{
  "d_model": 768,
  "n_head": 12,
  "activation": "reglu",
  "tie_embeddings": true,
  "parallel_block": false,
  "init_std_qkv": 0.0169,
  "init_std_down": 0.0169,
  "optimizer": "muon_variant",
  "lr": 0.00583,
  "weight_decay": 0.0,
  "grad_clip": 1.0,
  "warmup_steps": 200,
  "decay_shape": "linear",
  "doc_mask": false
}
Each number is 500 + 25 x the weight over its row's rms, rounded and kept within 0 to 999. Layers, rows and columns count from 0. Numbers have three digits each. The size before them is the row's rms in percent of the matrix's.

# layer 7 MLP gate, 1536x768, rms 0.0664, rows 1004-1135, columns 144-191
101:512497485454496482538502459498501520507492528474533526489514462515482530496500498531518505495524536479487487476494512503487507481531506492479514
100:485485513502472533509508470492484512477525464504512582509461497492515502474490518481475492493511510500546536512509548488511479465556501495501514
097:513516520512494511473531525527465487484513506518466505539527497564496466516486485465490495479476471510497470506484554511508494516543528541473499
096:526473491537503472518497502508448554486485516471538469472514535511548511496520535513467549515498532452511487490502507489488523546521470486513510
100:509530455492478519491487512495514511480492494539502493480487525492464460478483501496515522518460499493561507492529509470510500506506484504496485
101:479485529494494536475463516537497550514520541490530458515502480562523504452505518518524521479529535476530510507540525479486487505494527516498513
101:489505478559481460510498483476491506470501466501482538540500467523482421465506562474516508547518512532445481507494470492492519493503500499514453
101:493470538499483487478543496488497453506474510506486501460460514478478478481483474498515495528520494491481528544506518461502514505530457498530447
099:536493465500527492466475526468521447497539541493467426522499474504477532529530505524482511511538529518483521488504536493492486504517497510470490
099:515507479478466486551474464519504525482515503521554517515500487481509475510522522493518504555500498509471486433481495500541483470484501483484495
102:538494493515511510504517503472487462508536509477521483528450513495560503506505479527489511481523533540487570499484481500530477519454440482520487
108:506487542485500510531462480511516465510505540535518465483476510543490516496468541476483503498485500479536509542515463474510492524493483540468465
112:458507542485532497496500506500461508480506485529505500491549507484479495493525495495526505500499491520517505549528561531479487500473475527424500
094:478495478524447493482478536493525502469477503483456503530469476506500513493487488496498471493462495478502497484502501509476524474508488459465540
102:458537472489481526498515511485549498508559520493505512516534492489495487476473447499502538508520449496471492469476486519542499532513534467462508
093:497490509510511513507543521526446500493482503533530495476549517464516507474473489504483465530483475534492493502490452499515510512493510447505498
104:502522572516481501521476519488526480483512509443474493509454468506503502481473478552458515503498506479531497485467516511493503515511491507485495
096:504473491492538501444482456502502504530486509500531507488514493516518497554497534496473516504468529537511476549505433498496456469533476489473462
103:487469493489517537511494496510487472489495482508480512460511433509541515467534497514480507543541525532502482535508525512511450501465487521476467
098:485485527530439498454535524500487525515508457498495456468539495503537487480470466478511473502496520475509487486513489496559537514479508556465500
099:504529436551496470484509524521508499495477506469545478515492505526473487493476534524507476522515504471536490512533499496540473472507533499503490
102:510463500468509513509550452479516526538509460480490473455482497504533538520456501486511472492515523516514523521477522542509512519482483451497512
099:528483500477479483524480495496479545514462560476438454518493519522552488558517490476536527533514530451548460500516530514492506540522477470479513
103:493501499480496469467470511498543471501547479534517524485516485494536494493489517521463446499484480513454488525525496527487490484484473500458487
103:479496467492470547515464483468506487486529494463501494523498487502489526469514524511490539525471489504515567500496454536504485532521461484434478
103:474506521452494515488496524500503456505492538525488484507521501513486462526482491532491488476480514527471495497506503531474476435468491476490511
099:487505467484517471500471515491467515506530500544523511536525448515470455476515476495473494469489519517477480488553528524503527526485502488478511
088:494502472456454489499525500488501488515522488489499516511479523486492486510502502517443468475509540493491465512525481516508528529530497469544467
100:480539455539486517495461523447494486507448522478495502497497532523469471503516499470459498442533487487487474498515486530495521538496565504440500
094:471534520487467528517511557490467545484519491483505509527464504506497520489465539533529500570472505530464486511479520508489473474514467473498487
104:528496464471519513451494495581553505526494479484494479512505496519473500517465528501542451493471539467480530506502498520499496548463486468518504
089:499534446496493512536541512508446504513520465487516522485497509513539490490510483528533543477521470478496510526549501503493504531512426484500508
101:490539516464493521490518529503502500501532554453510474524459512525503456534548507495502484520458483512499521472528533476522472484481478513517527
095:474528474463521530538517487508516459489484459485467541491497502461492501457538527493519482489461503497504514498472492491448495527468509522492484
100:484496472478468503488453506486514517518527509526481541480437497490484458490518476490518518512468525503494514492473486515505544478502466500525525
101:496475493518540476489506498523480481494523439510489540480483475499478507539523505526492518493499524504461507530510515483468476547465518503520488
100:525518483547495481492537490551521493474501495463480499457480497437487549477481474484483485569551513519498469501529501442521487479503529478484535
103:527497476524514547512476514506476514505557523505491470487535506472529502529480529454514533529479537459541498481510514526522517474488468496490463
095:517515509488494499475514507514460491495503502511507524503485481486519495490532510511470501487489514485515470490516482493479454533512487546503463
102:493502514494498467505474486484527526513525507503497550463493505471490495486515529485518483478481531509528477487511472520486459459525462509531496
105:548509504506537484488470549532486570496455537528506527471476501515503525485504523472547521512511480485505479531523495501488500507539524494488517
099:493531459490485503548480493489530506482502488493502488495522499465496527552537508449477455483507564504481478469493483537448498480498511562475499
102:502506494480485519533509510500502502523508531503549469550470518532449446473522546469499518494550486497509481495512484486492473492486469461510462
101:458495496529460495474496492470511471466485473450461461534473445524468500485545521543515493492523548500477519477510506438509479508486488473473474
095:517480477527537517511510499536484529518477505493471484527504467544481494503502518493479479502505502486518467487487508540519519530504488492504431
104:502463471474472562463511492494527482533498469498487480467499476505493502434504440561517487464517533492506531498504515498501495489494516545512512
093:499499489555514492535506538504473498509537505534510519485455512505547486495508500508509482500507529530541469470517490511485523538476501472427464
102:506472431527488445479479529475492534495500516498477546503442537459490510485542537514468454523482491506481489514502510519509500479456472514513493
097:497500480448508540509527470486531480498513517519486526510481483496469494518433476535493497492527479500564482482526485491501505517516514514464512
102:502461522512508516515488509499472541464499524536534517565479504484532514536520531496498523524477489488500525547520511505520503466491513495506518
099:511510475528492526480501449511495495496496518494520513515519528527554475472525491486470546486484529473537484521519532497543549549524447472523491
097:526487496463509530499482508503505477485500509522500502503482528481468496472557548521530512529511568524489497493547491465476519520532466499524496
099:488461529466505458527500513470496546501481539470517495502456524484468460500522455560517477481539520500466502528485517532464522520532484489518526
100:492517490454522536518514480522552494469511487466497524501551494473493478483499571524485514489493466507497501494498446459558482434537498497471466
094:480494522480485477498504509540496527538512531498504538491505525511477521545494526514470493492503530508505482552490479521472502505484557489492524
099:500526490508435462475522478525513480497533524493509563524544530555515534419502468487447489498499457482508512525467472521511472502474482533532524
102:473511523514508525537453514513501495496512494461448481506494523529527486507487535522449486524528498533499460486526499488452525462498451523528533
107:522457479489498476526485489525497527453527502492514486480468499519508504529514474503484513497496467484449495512470544513516508475507521483526521
101:509472513493497504543485465503542490519521540497473545480509479445538492489468485481534490525464505526485490460520501478471491497522516462511522
097:509503484497514469508463505493476524524518540482487488497491542478534492437506478518476520516504468475563468564519450489509497521568503567456494
113:500517502501513487491530491522530481509511525502496504511489494483503460533476513503505467562518550525507528485495533487531453489499478510504508
098:518520456500469463533520508511498473520467483526485528474472520478474477495473535530459510493529510450499482490511514503509496477555546456529490
101:540468490488489534516520521499490497481494528510507500470539516503528484501502515498455496517547553492490514521474502519546537506455502513521475
105:508550503455534493467525485491547510490491484472534473474505489482459481479508499501519540463485479463468501520447463570540491509533525473488474
092:517551503462484492519515482505507507497485499519524440506491491507520492504532540488491501488487508477488498507519483554514519562492522506495500
099:486518495517512489507497495465521492526559522463502473539533501455510487558483493468467518496460496472513467484507549482484507510495493492514526
097:502503511471511514522452519513528500478512511476524501482533512472507507462492470482522520498553511500500547500497465478518554467475489501462533
101:488468524501498476468530498534491496508541471495531493483448498465491466473471506480472461511470539451493505497489491492490520515526534512525504
102:471503515542484512454494502502473501492497482473528517488477479509488470482506493455465537498520524518471510499515478490548526496532506485505476
093:481475489501509524525463509561473484514464494498515490509455535523565494522512524513543500498513481477470503479504522493522522494488490449507483
099:492488477499496492477465527475497530478477519494507503491463507501487516541528508524492520486518495519532491465515478501513501497496511539450561
100:501500478535495495540518500502512505462493461520500456482498464497512500510495503498535508513516472517491474495526476505505509511543513490484460
098:495475512510489502479438519505461542520498455543515572541514491519511551532506480511477557505496529483466522482484493455466508507483503483485553
098:518493450501481537499485508479518497518513490532519529455499495515509450498506499462512515475497542475559519503473463489494493485502489521525493
093:478484480443476474520508531516500499493500504520484514506488518508539479509471549518505516495491477449507532490452492493513496482513497467498481
097:480487557512509524484535548468515469509476501474487530509534505528485454569487472534509475512471519499489532540510524517482510506508531487523485
105:498507478541477483500494538489445463472529515519482515439453510516478519517522551554486505515509539485517517485486452512422501525515533497504475
100:489477479507466495482493519498501507518565513502505530473463506498516505516477472521478443443511464508442513494477494496525499490517440526513514
099:476514487509503515501505537486484502497506480491523536521485471540500469493484527553504544456496501516514518503467483536472496481482486489478493
090:478516514512495540498460515551521491528512469498451538479536500504511459525530486517500487490513488466521487503532473510537492521520527451499480
096:493502535521506481546487512467476551531505471493494537503535478496530501472541484495544492499497489509479444535459497479509464501505518527492494
105:467474444511479528518518485471516531526531465478530504485474460499476463530453462493519511537501488525501511521506480513491529489528499517518496
105:534481504501451542508473517499517475499496533494495501506463529496490510514470505528495507532506512509567510474518518497447510527479457500515511
095:471586555498494515514490558510499501461500520481486543475528494485491500524495508502528500500494496455491510490482537463512478526499490518512491
101:537495471483539539505467487516512495524481501501479432456483529487520477508486484513492522510476496501485525537544532478521450458504502494471521
100:486486532499484499510454509545461497522504520469494482503496534527532506520480486509446537554503526510498525503524519496507473444521480537446448
102:501509509523518507496526484515480523481538507471503514503477484519522495489528489478490552471524449469501527479514523450494485474483488480493510
102:527513497465476481495530502511511492532488501488501510500478488510505523498461518556501490522488458532475517501495431489474479500521482483499505
106:463495504520507454541520526502485501529541513510556517476508515476478514486547472514488505517489491483486527459458477491489518471524545466505529
097:514499522538537474473516522439548544495548486470492493482517508517530533505488487486489467481556498482534516455470531492466467498503491532478503
100:507474469494511467507525439528514509508486465495538456455520499463514505502529485521465500497544488509490503531487495508522497529483554472506488
097:482512500494482476477489535515520516468514494547506478552497458509527508475534489480526507495454521545484493517461534449480469537503492492527500
100:520514491461487497517473517521510533484570536547502495477504434517504506525475529479443508494520501518466498537496472470478507488481490469515510
100:506522557525555502517485508454510529483472534487491554532496530507485526482504511450507502497509508488481477499486500518563497446511503512471490
096:519473507495534487508449480501515475509478534463476480516535551512532527517497470487521470554515505499500502493510529442478487514513518484510508
100:513494518473526531504483471509539548517476458528529499480492536469506450484467459529555520483469497481538526535508505511518505484523524490522508
101:533549497468437436550477510476512507456490467508519473499513504482532488542501488492521493460498546484449478523486492510526484483549504474478504
103:483506470515467513475495508530481505523493492469522503485521499463477489487474526485511538467507517476497465505505493536486512513471545462528453
102:473506540505500514506487453534471509482500491480469545486524497497512503512485491519450519480516512472502515501488493492525508504473491532500474
104:528502494562512511474517505528485529474461534547488475513484475536488471492507532483494473499490506537483508479534505540523512540484527522457504
110:510458501474502468504461472491494467503478536522478495453502471492518532485493523490479517515533501487518508466521523548499475449481468496489492
105:464480521460486539506466564482463479494488523457510520479509544482481564473507475547513503532493479470477486478510520468513516495497479481477529
094:492512522522510487508448502487490501486575489485516471499470473478454484500523475514481525523464508535498512527517452493460457491471474480498494
106:489537488499484504492504496527519478510478493551487504485528468471552518490487517508466467540513550476522519481478481487537443510492531491470486
105:566485497497474519493511532552531500512528556523467487517518502506470487492536501575515471508498515468496505481548503454460489514456498485462534
092:533479500518476457504529506509484534531494484463512499519496491517511525488484536513497470507547471507497550512525486448503499475472473542519530
096:531476520502503520528491505486525475498550508492550525524481510496494518443505503513480514479508489530490471468456476529524514540536477480543510
110:493498464504523505506484489509475488508502529502489528484495533467511519495514501535517535531483475524501527506537468493501513452493486521488505
100:530485481535502492484467478496507459471523510476505512477482563490542500513539493509495467533486512494466549523494535498498501514506465538486503
097:551482488495555471496523534502515475484546478493487489514501528532508524509487521488518505478481456499521468474501498534496529456503500512481451
096:489479479495472502535473493480508477508533503459490499507528512489495497487486494522532479494534507538529492503476530513517527565497504511513470
097:477509536474497523523543473530475506478507488484516512528497521523502539462491493470478495514483539476494491534495521514455527472537492501533534
099:470510443482530475468501502483490491510515508505527526500484462506516518516505533510496503500504518482502502471503497512474499503533504521538513
104:498504470458521501506510497545473515487530467481491486519491497538504507534546486489482498482440509543514503464494515542506502474517474509526489
100:514497545477465518502512508538513443495528497481492550503539490519480502484443521519473461502471497521516518522533467485528498474513512504463496
097:516466537465551498496502521517477474528467508496514506540495471466500496487501499483480541500481504524459536491506477509490524508433501501497495
102:514487496554536442534503541489470445519514474501494516494493547541505498500514493534497471499496459500508471515466458509484495503518469509469501
101:524551517503503510511526498483520530541503475519529494482496500465500464472513505529548482470492486460514484480456518503517480497535492499493492
106:506466488513480508493483478495486466539484492530527531527475498508466494458508533495497561480508483463534486471529527527503530532495509500511477
098:496505489475498499506509508485532496526517512512542518510518473474470491504511521518502481527495534548515525474523455485491503501517507533538515
100:486479480472463504480479491493539517468466520544530519503532490511523453504532510493509492464497464506482512518463523536516489518528508496510494
102:522485494474488507464554503515519486547472517489490480544469504539489523511518515499550473518506540512502485522506483532521485488504488478519512
101:466509477463508503507576473468493470461490483548487501457474559508500519498486455499504532510522493491501460525496501473550482514460501484510474
097:501522502491486491477484520504495514507539481472509417460476534467505486477439499536513479555472525494512505453461553492506544536573537508469549
097:515464459489511541440512517533505525537505466468491508532497497473469518540455506477512508506457482511500494510483466521483516510544479502510440
099:466498495464494502487476521478506490497494535457511522494484526504512484557494443557466476516495493551490467466537549532507458462519511507493522
097:482495481489507507518493480499477515473527454453518470478486541546462474454457465490475513492479473492514534514490480527548468502532531507488496
098:508533463517459504523463499480481488512483520533522441560516505508520500507491496471545517487548515511535466484488525475470471513509523474469502
107:506483507492517483447477448510485503506489487505500480477513483480490480464503538498530543482458522470493496497520484482414468497537479529473491
099:495486528479482497534523539495414511467480524492432491455461498488513514503519515497521471511520506460506491489484521482501489531495521525495483
105:497520527546495538496502495499498501488482516500480484518519505469493510517532536523464495512547507499538553482460458537507500518531527486470492
099:506497524481490491522503469492521477466508457505519497533501475468539538544512512478536496497490467526490502543475488454519531476528531529529534